{
  "n_layer": 12,
  "d_model": 384,
  "n_head": 3,
  "n_kv_head": 3,
  "head_dim": 64,
  "d_mlp": 1536,
  "vocab_size": 8192,
  "activation": "quick_gelu",
  "norm": "layernorm",
  "norm_place": "pre",
  "norm_eps": 1e-05,
  "positions": "alibi",
  "qk_norm": false,
  "attn_scale": 0.125,
  "bias": "all",
  "tie_embeddings": true,
  "parallel_block": true,
  "init": "normal",
  "init_std_qkv": 0.0214,
  "init_std_o": 0.0,
  "init_std_up": 0.0214,
  "init_std_down": 0.0,
  "optimizer": "adamw",
  "lr": 0.00124,
  "lr_mult_up": 1.09,
  "beta1": 0.9,
  "beta2": 0.99,
  "lr_head": 0.0084,
  "grad_clip": 0.5,
  "warmup_steps": 431,
  "schedule": "wsd",
  "decay_fraction": 0.679,
  "decay_shape": "linear",
  "final_lr_fraction": 0.0,
  "batch_tokens": 65536,
  "seq_len": 768,
  "doc_mask": true,
  "train_tokens": 362600000,
  "steps": 5533,
  "dataset": "wikipedia_en"
}
Each number is 128 + 24 x the weight over the matrix's rms, rounded and kept within 0 to 255. Layers, rows and columns count from 0. Numbers have three digits each.

# layer 3 MLP up, 1536x384, rms 0.0609, rows 29-135, columns 64-127
140105114120112135082138139133121123140102110099148122157081144124118165120141128146128105125159123120110091143096124147149120139134145093184125136149142117139114128167132107116164129085092099
092084137111146077107102147073125154113139081111118126094161141159146139137173119139118131122152118129133111134103125165149124119121121108137116135129134098132087106147082133092156122143088125
154107121131120092164119133131132180111136104168092130157163083109130095132140133097127116128162123133173132135114164165152082122145093156122122124147099108120145075119126174080149131118103132
141112116119055127128135126118125063125138122139121109129151080101160082111087150136153079161096141118116098161099085157119149156163153080139104188150118107139137086162125164139162156118103118
128133115164129122140162125122146097113153101180050110128134124147126115134113103136134070147081121130125126134104129099154109127115118169089109129107097135118187142175098124072142124107118142
108119107131084084151154101095150128137169119134099122109156149180193119086082107179116146146141133104186130151131134107183155106131118115131123122134117079126159133143134143110126135134098134
104148126129137135090118134108131155115105130169161135142132105142113131139110099107131144117168106147153102121144160135142124152152127117157108156155147142125109144138118132116134110121143185
057126109118166088121078205112173114105116127150142138166112061121125150121141110098113135103117128087169112157123096137094149156143132066122101112155138173109088090150129106089128111132106120
117119132174079133091126114115137121117170115208154181109122149149144134147072090094138131111117159072142068130113137108110120114128148106178058102142142112131148129164107154114135113107124144
071117135121129132101123141092132112151105136172123168103150152106119175129133093153137136097150151142139069168110108117140123125140122152130159121134138150138102137150109122137168135131143152
144153130136134132108199120134122104086117076127129142076130092156064118113138126126105097145158126132151161102117150146114137140142117162149163128132121135140146115182125143109143150126078158
071078136102101097124146152116108111119108127140129111167158154154129139097167144143087165105121145114140113121103139119111092102193127126120145126113122131088113107158140109105130141129096098
139106120164136095110125139117142149112158107148118125112166140123140137136095119125081119173111119118122117107136114143073151104155131131104120093097128147123156082100150142131109117144113107
121120106135112103100162141125131126138122159136097152153138117136085116097124097182138114105097147158126130131101116092118087156124110136114123103127074085182108170159108119110126086107123134
124079081150124132088131112132129114128102126147091142147149101110149146109097142114111110118137194135145119101113127155147155134128164118115147123118139133108137095138154212140102125144141138
125113126127113142146105127145134090139147139120095096176151119143147140100141142146088071147163172098118128128148106104149126145130120134116115140108120133146117122131137184105103130132097183
096113153064072111104085140080138116109134107207130140088139119128159111062113065099110087153115162092159066150108117117148105124142132134152105141137131075100068136101131154100134121173137122
143142131154110164110162133138138112087142097114122125158128089157158124081123165176124133136144141093168162114069129146142136159131147111161106116149119124104118135125135135106149161127103118
103143118119084108147148135144117177108134139169120116133135154125141140142121122104151137131095143118149125116107126137125118139151100148112091096104072134151167097120114112137140124148125120
103140147109096084123187114108172092093144106117138156105147135148142083150109087166115112148119117112166149162116116130112080083175100157123119140126125123139162116164127130120159126139123141
153122142102114121139103139120083126064143145119103122114180125169170130123097133064143085142137165121114124148108153150108128159111125151134116170132157113180159094117148143145110092125105180
078101109142145127091100138082116097086147096159109152117147129133169127152164096120105192144127147148123125143103148126137125144151104136133105137161134060132153091115121106065154152116095110
147107143125137125154131110130132105114152122151122143181118084164088204128075111108121097119111125102170110196104147150120134183152141089143076170160117112162124153128092161108116107131130148
086104126120109119103128120059144086123100145145126192097137148139125117145127109147119123121174142116129106143112119155069113122115141141158148155110133116099088157126098117136155097152137109
151113084136088105066050183096128148118112113116112109129150118160095131140114118071147116111151104142136127167079159129099115136151098143162175186111097093156110127128135127101135113105123135
131135116057130109111151141120143134119127123132143112122162101121177129102124106138145166131099163144134120143089128167099103121179129096153141182178144090176126111154152117120172150090111175
082098148102147152092166112084141135134154107167113124147187167122151108149116120139087057120130134124140161184122151167126144159146130198143135168164122106140105142173119127118138157149106105
087122156121110106101156153082084107090115138149123121133153104165168102114112112140161082117171111179140113165110096113141107149140151160107134152116088092157125151136072086129192148093142106
120135137128088125113146172149100151156172121152113090153109123134111172155119120158113148104152101083158138142123111103190127080139160121101181124123107133075140133124070131136104107121078132
119132116098055147144122118091148128101164132184099148106158139161124092068155115110128105144137097106125076120113132116134092120140108195163128169151117079102153105158132086115151135126102144
104137116103135107129179126107168080131114119150087119137124115115117167121102115147115092144181134118111163196120122147133115136192110121105127138083096147146164123170127182139179114097118132
117151109102116123101107167156155131135113147094096142110114126101086144119128127122129101123191141139134108163128123143140117148129129113131158097117135140144103114144155115152131137094134167
105136099094107125089132136142126136116121141142141148160100142137130173124150108133129100126142129128129117163105161117127071153144118158151123125109142132161097105123126120108153151114139091
114080129145178130107185135121147102085130112135122097143158114120187106105127124160082075112139088104183168123123160128147112162145144114117138148115132128148154121167155148105142120178107164
112118114102063144092135148133085162145110141130121144152159127150102183125084136157113171136096144111136116124103109134127147125134164081185135098134135120144149118153123180168158068160147143
049115102128093109143130165093131133150150127128130143126139178144130089153142120124078140154140151127122129175137126139114139142127090092139135118136126098137113056127136148143143142147120116
164127092138117112153148120129191111109132113100104134142136074149122123118078142124141097129158124157143131171100145163149140161125112127111081129141136115149144099128130142070132115150077119
102111117094109135161128136121147107157125084129134133154149104128111100107155088117154167144141154078136090131122154128155101112169151095144092115137119133147135152097131144068134104102119132
124138121127124104127127140106143087088136107105100139153133139148182137081102135117132105147128141097132058141132116143099150151130130134115074186177090095187105112146110094156116086140093158
078109123105114142089148162107135105141147127143100161116137099106132111104149129135119092130122117143115120189103133134124105173123108135124132137134122122127159123168131128120137170114122143
091119130090142111124114128107158129166131098150091137166137164168148138115149077147106139116149143091115107126064121129113089118140156107140143136139124107177140084142119107122125118102070155
146099095120117130132144126136129097146154086138076102188136121140081135122127105164106144124140109081142105184104159153116159190182131083149114114120111146132132120135127138162154197141085127
122121077148160121122161185102135110133132138106102134130173153132123108081117122090117152140118145137111109145105130147136123125142103100142146153121152145115153089148110088138116084142098142
147110118082081138120144096096133097125143118111114123109159108093120120115149127123114168159114143131144138124125140127107130114178099146158093146204135116143133149128133127117126128109132138
117130129136121140105153121123144154153087118192137124139143146120123167156115066137142159097146106133116140124105164115150104124169093147143142109106133139130161145157127147133146121096125135
153089078109123116119149143124150128104126103116091134111167132090157139150118160107119172161083175118136096182104114164129082124195160109107145129133127108085103082161135163135094123141132105
071130129142141103088091143103172147155134148138132130194127175163162171127142079118127142100170122083161118136115190115108116121143119174146127144130144173150110140179104111131107089163138111
096134117103095118133124119145104103122121121145139151135114093103112156115153088131148159131160159111159127137088120118124101137151175124172148153127148160120120144182111121153153118112085142
133117066131117101129109181108160157106131154144129115137115145168085113143096088115122133137120136113117115126098119134107100148114133161155158145086107124113158145136124131147117146128076108
103120086115122121142118121138120116147104125200119154160100122123131135100117124124119150139142141115137144161125149103116136133149162137110173123112116120148116153157110116116155113138149143
106132118087163085135128134092158133098149104131067124153155068119138126106137125126122127153142139122119164122121186149126099125177132203131121133131076118145135127144108160078094085126146202
120085116079141147090085144131124094104110145136129169153152105117118125138106100151130111127108122098139145133087169135106149153143076154143103148144112103168153115156136122094139163095141107
129103065106122120127151109139155118119122108154118152167163095148132107152158130156105139135146150121134162091150131157128127121148107151148138161154127115136206121155158131091136114116115153
125089093106109094125110139113151143103114135104094136099142114139125098131167116113114093120108119090172124138120093109095108156137082129138124159124096136107106108118109133116131128162076092
077088109121098154151163116096160160128127132173147103122175165111106140134127074172110169138111124121112154125115121125109104118185104138172089091131120139154180105151125118143166197117122140
158106143123113109106123145092116145153184098157124132169136158143098140101148084107122139119135118079160112176103197129147154115150160149110119116143109117106077159136107137101077123116126132
128140109082086153130111115144131117114094133142140138113115116163111110142130105114116148121144133153102146136099114153116095114148127145118163147114145154122134133132098153122126124133118138
086115098142116168154136123098128115136149055096098138143138107086109147110106138128127127127109120141119123124133167151129132108135115130163089139164143136152147118100158159105155118135122174
106106113118074128139140129119128113130114116184135113094179132104164104163118081109083101126173127141161134124146137115156080105181106128136138130172138137150138125150131131124124133119112150
084125091080111121106116096155206158149098125086139121135150134116142168123136116156108121132086175126146143125136131141155150124177139113121110127151127032157096099121107157131124125162124136
120110122118101149129155123121115081110166101113136158114126089128141109116144131141153114148088137114123095136116141118105126129113139126130108159117110107154139141108145172146081111160092143
108166129120141143113131142122127151102162147114086126140138119125161092117125090091097110125153154141144113128137173112123090124136135166145146127112118103154149117147147112142140135125150137
056132121134158122151106168120167123116137148118104131155125112166167141176152118120064083140129130089112080143102113107145121101133168116083130099174150108120098079139089139127138092133107160
114139125099056142137142122134112104127112151154120126156119154141121114143124112154118153095126153057128107173101131083112100130167136115098134133164110148110105110134108159166131126097143118
133084140139096099111132143119164106140129117158099119150140128110131097137138147148098111149106117143126118141125124140089131128163123149116156130129091138106151161144132152065121113163085131
133091120128152122166198142125151161139129100173109125157107144151131124159088141103075075124141141146143084154103152130112104141099130159141162140138131079123185085116130145090134111154146179
152096123138143140105158082093121111144156132131124114123176135108088167133125132128104157104137107128161124130116147126096130152170127149162122094120116130119140137181059176101136086135118138
093154080131118072131133143126144172094109120132100112147124124163166105114165119080116131126143152120108097185088138142118118143165139121129120127100095138149111111119128088115127175140139107
128088121126113132158139146129122122093167116135122139122157144097134105094152115118102141127117149129149120119105154110092100130146149122154141138143160124184139108160103132125144136117128126
099127080145115110137110154111127147112098167139105105166147102123124177097113070086110145125151156142119120130105135112117112149190095132172140096143138166147131103140137129121165140119144156
096140142153137160137132143088168119108140130106115122123131092127135129166099148115140109159161123146137092192108151153096106153120116118131125131151138107105137129136113139125138088166102102
089112156141118106134132145116145102136136123147143105160115129089076173164124121163115133136133142121129146122144139095159102134161142121104108163200125135125136121131118157113138127125092162
127111135072079166092115119117117115113176130128104133105143133096148141127100146107105141149110170113161114150124155119118123178170145137127119123111091118134139147152146129132163100112099161
126120128136114071164109135138164073091104131169119148143127108156107134165098093105109138131115131089152087154128138066155141153164156115119138133145144111110143097103138133161115148104124130
083088103142104152143135151109142133150103102117140159122178158134140173154143129128138140105113158148148136132120160118127133114158127124148130114115141114118131128104136154120160140143142107
143112137138135152132145120156113140089164078191117117129125179128119142143147104122126104105121123105171134129110120104147078108150130107123092124122120128160131155129109197078116092112134193
105045111136143129138167105163109144153148096131149158102141138133121139113133123116098079116150105135128134111106141161107146169122125130167134131139107128144125149124104111097152098151115106
156074114092104134101138126148131099150107132115116151125088131135117166144124131155132089128127138102125124142085126116163127117111130102130117113133131147141143157158145121082179140091114104
092074119132149135127153159123109177167145128175130130142161123132120119123140132104097101108123116141139077158112156141124091169127139113134130105131109150097148154133105101121119098139120133
118081121102082112119084168110141153158146128144146179114107133113088140132145081140132102128188151101127108151099136091139135144142167140100102133103111129155123126094115116155142106135129111
118080127131149091124105111134158165148130111144140106153113121170113126175111101121100104094087142146121123174111141112119077137116145169132124122162131106151087126125104136148131124141138077
134128121116115111110129147118154123074183121119093128086150113119093109172128116124127116134058147125129112159129107111129129141130117134114119177107091109139143088155135123112164145135110131
127079138123131137134146107097167088144159110119099091177105160136104158139113131129128105135120133100124125183116119108114134153144125169114148137117092116194142153185107128083117118139130131
111131114131134146124147147134143122131127141191122168148141110103133147128110135090083101135157142118140140149127102122129131164135138149101090110103086121127141113149135133143103129131132134
100105131152089153090132136083120132174149146128131154149132127158075143129152088126160083132101132113090095167098093103158103110156119128127119106103123127165141147144113098109114112145114136
108086133102129149112149114147088113154158084116113109145143149122087134158149109153080137136116130125138100099116174160124116150128116138159126121133095135142124137118124129081101131149099137
097135111148085082162101166122101130091164144138088112129140127175078128151128085088125127140122150077136118152116118084152101127179103113088125132140109123128120107134111129129126124079110139
121130106145164093120140155123166153140141125135071145162148106097151136126135153135116146106100113101149131143103140118132133165143119107092091122131106109121142125107128093117109125111125143
051108116107099126095163129133126132127127139190152167127134094171134153147100088117109113134082145167137080142120140104097124205130140124120115076147131148129110103159114160120205170124104151
164119096081125125135097120146155134093161107147099124108148099124091117134120116121114129126100138119153124140117136138121112147117127177135118135115088152124165127113121120095115136140130113
147131101164119136120147166098121146115126128149120117184157135130158137172101090072112129167135133113113067157126178159066107124129107143155159119110133108166150124147158132115126085157124178
122139110113101124118137177132141116101148108165096112127130150135124096081135112104126134152137137101132145135125153127121099146140084139164138151164099150178161153111114121136116107118075111
089120101145135140145085160132187085103114119151110105121165123077114140135115117171111111107168105120156169183121086123132103129121123149087131091108124112126156075117141130163130110141114114
045112098143150096118097170128148097129156107144121125179120110111163159169165119124107169131124128141174120144113137131157117126159062084132133127162116160111137030083157109120171150106131126
136122111101112136170171144121136124139122082182129161123143129162156121124115125096096120136144161138131123147123112156122119083149124111140140136107160114143138123123126138117136142139125144
100129098134116110134105130159157094089115169156089124146138125146130151101104105140076110116145156078138136151104102117131102167145126123188133149114114137117144117122131103156128138126094120
114114157118100099086159168109159150154091127181102093167130154123172185124103111129114068129123135090188111142111159145121088129152142102183140135110106116122093147151134136093124122100108154
122131132109184128141150118144144133089139126131111136124130114143147110128131108140061138121099158104161121127121118103155086100112118167080130136177097143111133096119135151068126141141113138
137118069115154089134150184089177142047153139168095179169227142140090105108140079077136150135138165134132127221134153174100124126171063077140050093165142153112200110120154128108142137069150190
123097089130124083162155150108123082101117113144110134162218176111139117133135077051110135133183140142167115204115187144127119140181083087166093123140155142113217087160151158057128101131135183
170136147109112129117119188100143081131130146101135116130115128169111151123094145072109115112130137124134110146124144141145128120129145142169141125136102098134104167111145133106130110139119141
121104133130137121144123160144126109127201084186102133119135142133121119095147122081143105108144094116148105157114174082174151106128129127113095145195106135153128143100094140118138109140108144
111159126132118122117130135127114095086118141190141134157126115101136119101128076159137136138133119153179146126134125124106107087145147129121136115143129145120138137155114102130136132117135135
114152147147119135084117130113107119147156143124121160158138116155106144113148086131137165153134121104156147117128149104141125128153125117138114162153122143104141151145109144129122102104112125
153115102146145128108104131139105125127137124129123116154125082128114125122096161142102138089140140134148131148102119061181146126143185147137174137121120129103151134095147147131127138107115121
104125140119099147116147154104125164125144148122111137179134155125150124133145139110133111144139116116114074159103125159129136137139116097153074126129146084139108084139133129128137129101086130
105151114130124097118136167134161158111178106123134134130122136175139144103157142115116112149128146151138075111125136150121130121119147152124134127120129112072115120152100148106151077132115125
# layer 3 MLP down (transposed), 1536x384, rms 0.0435, rows 29-135, columns 64-127
125187148118121155150118118097099139137152149165092131125115091120144127131132132123152155122111128122129112153145114143128140111124112152118136152085138136127150157128125098135127074162145129
127103142145120142090145096141128107132110137136096117120133146146148142086090140081120176105151126094158104109134137131136097148105145146141107125120103114162108156135115119101060122111127142
117149129136117184153118145131129131134122138171146154160157142131136133080175113142128151081104118132126158100121121156037149100121132153157161116154116139157156101154119104123096092129127110
162136120124142114165136147120091151069103112135121133161140097089121134133126117113086133151117152074101129107135126167109168104122155150128135128144116099139147101143151145154149107138119166
095139119131130121093113126163138133124152129096129159133143139119174141094113152105112137134165109133146143126125121154127134135111131136135135093121117159126110142134121111145134172094126133
132157134155134085152164133107138153113107175132085096115138145121122131117127130161137146133091147106140153138113079188140092118109130077112124080101160141192163125120138161115154089128088157
138085104134093085147141137079124113133137095079113109119171155086145152162161126132125123127087120145132154130113123133124111123116130120125143110079117149139154123138155138142142140145147134
132142109146156147110102147101068118094146150120123096161132129132118121155110124104137143106151112122114111114121142103089138167129138156112130168123116092138165126143129122121156099139129112
125124118109115064089100124150101150143129085161119147167056193086147124149165126117082107094132097109121069135138136124204122124106100128161146118109173205178141115148160140135112167125154133
155178077083151151127124136138103101108149070134132123120102105122118115091136096085120126111131117126154132089117119132137131131086112146123133170117118111146121142115141131120110095111128169
117129172078170162129130136150116086126098143114082061140123103149133150102141157134156060099097143141103146121152125118155124150090162169119153116130059139143116145185154138113139143073127141
140172108145141110165163095128144147137133113168152114143141135113125114174128101150131141133101128156088144089144162108163107110131119190138147105129096080134125110158100120164130147142115138
121144112184098141106138111098104099136146146116092108129135100086125124134138131133172150096129104114179135149125134133131113172142085110114105161127084105125111119155083138135165124144129101
114168099154123098103118089120125090149094136118157112110121082139112143154109143129120137095127110170137108131153144132145177061133152138116159106120150072101156120133129128132115127108067102
131164149113085157145144138147111130159154114116131125120158098109120146135134106154147120122119083195146140157128143144104117118107136097155104082145089104148166106149094117100144117114133164
115128148124130145122117162103151095142088113136128112100141113094146176152104168133146126101154107105162136097116128132136165093120061158087125119134157162089168122155163136090068130142088117
177134122072122132074080107125108115156169123161101150094123147092141149092105138125117139158126179130136098106108140116125108123145125115139136123130143148121161136126091123105091097119162153
177151154111102111118121156166115136148072065121123181132129130125137113142117140140133143109083124087159125118104097148128206125155142128202102119131117073122132142089156157120140134156120133
140126133144159076135110121147122161153140144171127118147126139155147084112060106118111090148107133090137133126174170129133171126075197119131135089119097126141138151126111129153103144108139169
156123154145159125121138119097104119082146069106097133150150131144113146155117114157119163135167114167188139095132124093134180088130096130113092093142103135085140136160092120100111162122128117
154127150071133130131141129152140144153106109121090155160117112110139103156116155119075112092109126111159123151159132149132140153118155100152160122176088129147137112130184104107166160136148147
120152150111145071157086159118117166119120130125124148129104151135120122146113081106100138086132141150142153136086135088130126121119123142108147136144134114150167148123122143110129137117134111
141129184102114070127105131138136161125129125095137129121160145170117122163130107112128140128147087133173137120146121093112146155138131169140120102158186099100100148141133111124127143139113128
170122089134092130110174174139168175183158111066128101205086148112161158122148078134174108141143150150101130156102124147122127142157113126121094115151109069148113116112134117116175117125133113
143158167121134128127123165152143069136157136075091169090165108148160154083131137131130102134146118135147095122092148116136144085145072072131145152159156129134162116079151134118114148140103128
087185112091167135136144135134173115141119122099157124148144136121125101147164152152065151100096140123115150097099144100127101109117174131089147148162111140116131139119150138131107125101116133
155078100103102125104129188132165130172086161067093147158151131128130161155126123136122151131196077119168092111191135126156075128144129130159161150143159103092128143101119158159121104173119135
136123115139111073132127104089145163121069115154148126140150111103159098135116106151177115131141122118096168161161144179106123119134151152128122137110100136116118147137124150181126126066184153
116071127093150113128126092146110134105136116126108144121152128099141109115131133106103129153142117177105122142111113162155160156123100142098114110116158135160113099158150166115129130136159145
133132167127112130133112131136141148149091100122140147116148132123143129139149096139128127113112136137136111141140143131117129108124121110131111171103139135138108112165104152141153122143156099
123146125141083160166146133123130098120146098092127147135113116150117139128147149132087117118157153146066078108137152092095122130112110143106095072140115167158093100094115138136118145120122079
119154127158124141148128079136130120155125142141179136158143135141132134144128087161160134153076126130124134127149116132114149124128108125100132169127120109164131121165108123149149105145149104
129134159103144118154157157124131146095138145133144142158127134117108132095113159095140155104100121161138161118125124122118119133154154098141151144142144120149120138125130138113108127182119130
099181108114133101124144132142143099098136111127127187115188157106106144123130077124143135125148126111070127141136113146133077123124162119168113102177178131140101164132124117089148144127104129
133135113118131113159121143109124129155144134143129120090137123099147129144145139104180106123150130133126143161155121173129124104068141102154136127110108110141147117141119153186188085161117144
124094101111152113168165114126105118080120113111163089114138153190160163072105129112131131142103148143101127079106129099102076119132169148139168152112114121128156149141107119156097098127124159
112138106057145147141149114140115132135113151126094134122111118106111102154162165133122164111118113171118101135087109169180124087175090147116095128123120118109117150115118137117112116143100163
111132103124139144128119156110115138125132103164173163177147126158143127043116130125131141126123138172144121134165151112149138148140144097150114156142137140132116097157181089080156110092142164
128104131105149149140140131144139138147131178122108156150148137135162099115128133131178128178143110172145104114138140134120113155167130146150126112101143104097096123166154116147109154094117162
155104153181136114147195095106124112133150170134133140107126166141088158142113097130131123118123169133109132114112116129119106111113106101109162147097096132119128125118083122126170125131107128
123123132127167143110155147136096136136160118171100118126132154077158115074169112191108140106128140135112154147128161152185123126090107150124136090137096144125096169092131166114166153090115097
131122093121128089116139117149110089086136149114117157115187150133117111141086146085108110140115146129150158094137115149150143113143103141097130121161107151086105178136158154107139183076103120
121136112139130139146103115129131114122088131157157126172131126117134144134134141161174083172133155161117160119137129084112149105178132122126113140193148066151086125125160097122156117137124139
165164103122130143142139115127125137126116161139168128127145118129170115105113111138164138107099126141117120109150146128104114164123160132161140114090145134122164120128103120129087150139112117
160132110103148117123134120126116114118107108101127101134161101161165106119119122121112139148154108153166098123150135076142115141117108088119127129163141071141129089134095086188136155131133146
124057141104119147195156149133160121134108115122130162151119154081133135126121119126144126087103129139127143159113137119089139148138094097152120102102127138148175139118109114132103105118116147
140122154133147121092090100101150169122165146151133126078138121081144115153142086163135134114102110141139149143093083102166147132160146133124108139093111114140135125106152101100163140125095145
123140154131137128127098152112122141120116149171121142122137140082144126119121163116111118120121115142139127145155128118083115125154089117125110135085138120113136161103109164103155148123109140
135113143122128115168107079175172131154111197127125154102121144118132148126151093124150097092119162112149119160135115088121148131144150114132129149082102063103121112172099126105138127151157133
140134122144154144129062134140099071095166101104112134170105157151127140133115145094078151107138156085121119113091131150129160144100130149170124162132120157139114108087135141108134130138144099
104121146112148141096118131131137128107106148171163129121160112133102114126125111149103122130146119095098108129092073147100124130140119121120140144159109130128149105105144149105132119145169157
121135108123102163162095115126135109132164142134066127122149150135143086122156102075139108103136170127094114147112134160135132127111133130160136171091128152150132113114094093140135134141154144
128144101127093130130132114141117112112134157121131129116118184155134163152121158097117126131149112119114112194141101093119147153150133137160155139176180107163104100166150135109141131103173112
186100132129156139141110169121131151103137075161172158143132142111126135132152117146114169097128103109125136117135152179079174128133161127137146145113129109159113095100118079120100116143186153
058123143115110154135144124122112140130174131124118079122112124125111136096108120177168112125124137137168098107117138202164123167134116121118136085151124113109142139136116107121128124149154130
093114103141121147152139107150096140177105118147139133065113125121114088071164102119115113138130111128137136092154099134099141127126116144133153119128144156125129140165128132141133153139161102
108120120121169092128162149104111142124176063130127142117164153122128099130136106108079125071092107082124113154155157119128129143140144117103106132136141118152115108158153114132109087109135153
130168142114128153120112107138083152097098133118115140105099142125085189159051149108105103091099108065142136118129183067138153119117150114120104169136143151135132147117087161127100118129121109
133132098133156146092104141124112136138148162099153161108164110132142145158137153111126102105090102117108106156144103129157118142094132096115120108100137114110101159095141126127125082123155139
125123176113116164130121122158151130100081141151099073099141157104157162110110154105098127093139124097135146153123166153175119163135125145138126099178137140104145105117117133153072144173087115
146110117149163115134121120122144124123136122104130122119141137118112149120085122112107145121149087110145120137125135156128126118137125164134160092115130114094140119168140121108122164124146157
095114134126121099140131117128142145137108105136111117133086141123097158143144131168117139108120112102156136126115127108122161114137143141128112115120102143125106129152135150117101097112096153
125112125145133125151121097156090113120111156098168127148093123141087076103152125102130151107105132113132093153127091115148153126114141152121134108135122109117104149113112106116174136098151141
137159137134097132098081149120128122116134134151189157136145153067132143124130099116149103077089126119113139167147103095130150125155085139088139123109145098099172132114128107140118115121170151
065177160167143137114119090108115118109126157140064148128116090127151203107110144158155135092154088095123087095067157175118160184130133118137144138093120133092147121118101141146105103129111086
145119133126116096148122121105137158111163123128082125084098159097138121068129112134111137097148131162112145142174157135132120132144109117121168078128081120110135130128098125133125117135129144
150120115165072175133123105106132060127112107123131145128159092098107121138119163119104123126096131174139113127137110140140125127132129145123140113147127078126140127149147146130132146155140119
129107143144174128141101115131130066138119103155140143171126113139161096147122123098108117113107085194178141100127188121096139097133113148129137120125131141116129141165144135160129095120089174
159182139106156116121120146163117133160081153154100111145087087105109146145139132125154109156140114144094141133114122138151139121136132136129124145149103127117129123137161131107147116126115117
111184128137163141147099111122138146098131171131145108148091103136157121142131134097148101153091156113113126088093113132136140106088118151148089164081106141110115103098104147112121111159107082
131119145091125157137121097174124115068131089134148109115130125112130133142158113107139158120140177139121151109146080112124128096141143096160137109122124125131130114083108101165155107071135158
150144158137151128164124104114139089103118166122125179067120137112130159079121162096129100159128149152115101131100134154131119125128122108127138131145122122138150131109123154134166116123150149
165113116096149103140164157084103128104122148109132148126111144105170168141148139145120109146103128097113120150157153143129076166095141101107117156084107136088106164127144127143171126143170123
137069128081127095133149129121187166157122100107164098145115132154131109141080113126149134149124159121152136144128107133102119084104134111113157151095137144136103172128164163095104111106114147
176153163141182119113137147106099160180149086102157128153100137135112081143130079123105163124145105084115138094143118132164140117127130107111139125179104146082087094164118129113147122088134129
141108160114138114083120137174161161139134117149112119173125165109155113139138167141137138103142163129120086152143160122152130143126113162140099061165107111140122104153136105118198146115119125
088118111146104116101097098128142119106153153098096129158130153137141130118151152166119135118103096149141104151109134109188137181065071169133077139104138103090122083141092152123117159163113124
139185127144103152150174092125130122121105152127141116126169105169146114174110116143127196091071097153102145145152070104120137091108161159148147149110150147123135145105097118107120124167119177
173151088143106106151104156119146143103132118100120084104098122131106154077114072097119077148180157135071139121101128174088112089140099151135118136138152128131118134126131129158126118149159163
112106149123143118135142111110120098111109112108102102114092153117122133102122142136120126132111145151111107117109140113136152109147097093099129174088107155129145146147133157143110131126121122
120111088135106127155157109140108096093128113054093147164170146187125073100120065117117105123148108140119134089139139132049147085120154115105104100133175146121095114161147116113100106111106129
170130105184100159148103111149151092138126086178148129173134121139145144104131182120077136135101118134101103079106108100113116175101153152134179106146125050139145148140125123120117079155134138
139091149139118146125084146142122131132109143112096124146122125108161158099132127130123124126104119144080140134123166148090122125171118098126123102116165129167131063100114155098115132123138114
112155135107159142181127113126141133121130127103142098119114140120107122140135140124101133128125134129143123117117132133139154140115133145113129117131134155137127102115141109183128109160126140
124164108147114153161143141120134079089130150143156145148123140139080184093124139140103116139193102139130124100096145147103108122131061133131107139114089114144136098100103154117104120128118142
133115128147118094140099135129199150104131132113115146151100117132143133143157162131176104112136109082165136110159139147086158131116115146107148114125158179144097110135081149163076155132112098
091114109139131122103144135105146110112111108157122150137140196108127137147146129127148135096107144123133138132087118127133056151096160107154110120128092146097139119083076148136123140118104151
083098102124157122124117153166122104109150113092167153152161133162098089078141134132105127154120135133105113093149162104081103154147109138142155134164125097152149118158159126108094144131127140
141139091081135091106130154138078119110144138147146145166145130102115082149143100105168170082099136122108142129121084140093136171140154085137151119152154182154117118124123098115165130116192095
136183112099104154148148104150107104113103126106133153092124119141094115134118125126154145087112123118138122128157129106117122102115107163135124154125137159154153130135131144127121126145127106
122138141119120119142142115129150103088116083075154117125120166109109133139117136152156106116137142143136137160142126125139163089129120152128095145153128136146115096110117110124107110081141105
150146177162166130126109094114139124129094138153127156153128152149123121159149155137141121120142130099099131129118127092173120168129133169147108136128101099143124088094083113130126157130176115
115129099153105147114130127144137132115141126147131157105118136155105140099157108150170158147091137085174161163164118142153134177087150135124135148088163102131030112137133122134116148146167132
106103120141114100153099148124133158146141143161107093123172132119160107117114105136158093096118125132137190116164164133132127101117145138141143152173113186106145140137151114127117110125089135
144134149133143134100116151131114101131151133119131133157104106127085113119118112150130120168144123139171111124132157088157142126125090111120109102166126131119107137145161090100139129130109107
108110118130133117112164172084157139144109169126103086091150126120131142109129121159141149091100110137126120162150133123127128087098124107131122096125116139137091148125107109154100130102109147
134120115126094141161105108163118127112120133195129157130112076098112093201172088137116131113145095098147102174142124161196142143172139128153113150104133136157121157099149110118124083148123171
151121122114113151126129140119109154126119126130113128136106104150170169132111098169165161124163102128134120158125118139113158138136113144137097152126136129125123134121143135148134104127127104
129118110129117123126147162115144140119137127158141139135114130116122133120133123125127097188133145160115143144176132090137113132134102129127110128146099128133125122139215133135129126105125139
144108143109114103104141171138144100132157106164126141153112147093128127113129111152119096140120131148124106147120132123121118141140118119178136134172139116137105099186144129105156133089111153
164089136134130122154103140139120130137166111119129110158131140119139136107129114144138157150129157160121115138144124132080101165131161137135106124089145142093142127113107101124102162126134082
097123186134116125102148105135094100102110116116113103140121114088109111142160129150134147120133185119143149096137109125118103120132113095109135129129110120117115090150122098158162124150152144
121092125126118120115079156113164124105110109092083113113135141115116145118127143136120118069132114106160121098165154142141111118136110145142128139123098093104148102130139120136117102128117089
125127104126142158138143114163131137128154132116132129102157141135154093116104176123095147164093109125147132128156090141148134140116139153116154090087170116088112112117154143127151143145150170
111110143156162114156136100129132091143089117107116084067151165130137138155133142133173141135135134164134123145130085157120103138121130131101118146138147127100117134098123119112110121103126138
135070131157139128158133131146109138124126123119160122096119107136137103108130137097134139099110124147103130123124125124124136139131159105118125122096156121143140110134132145137082129141121146
107179118107115098133152149125163133117109145134144084098146120111118164149177161132143112102143149168093127119129127151093112170136122097134141124101083104159146133150138160132113111103123138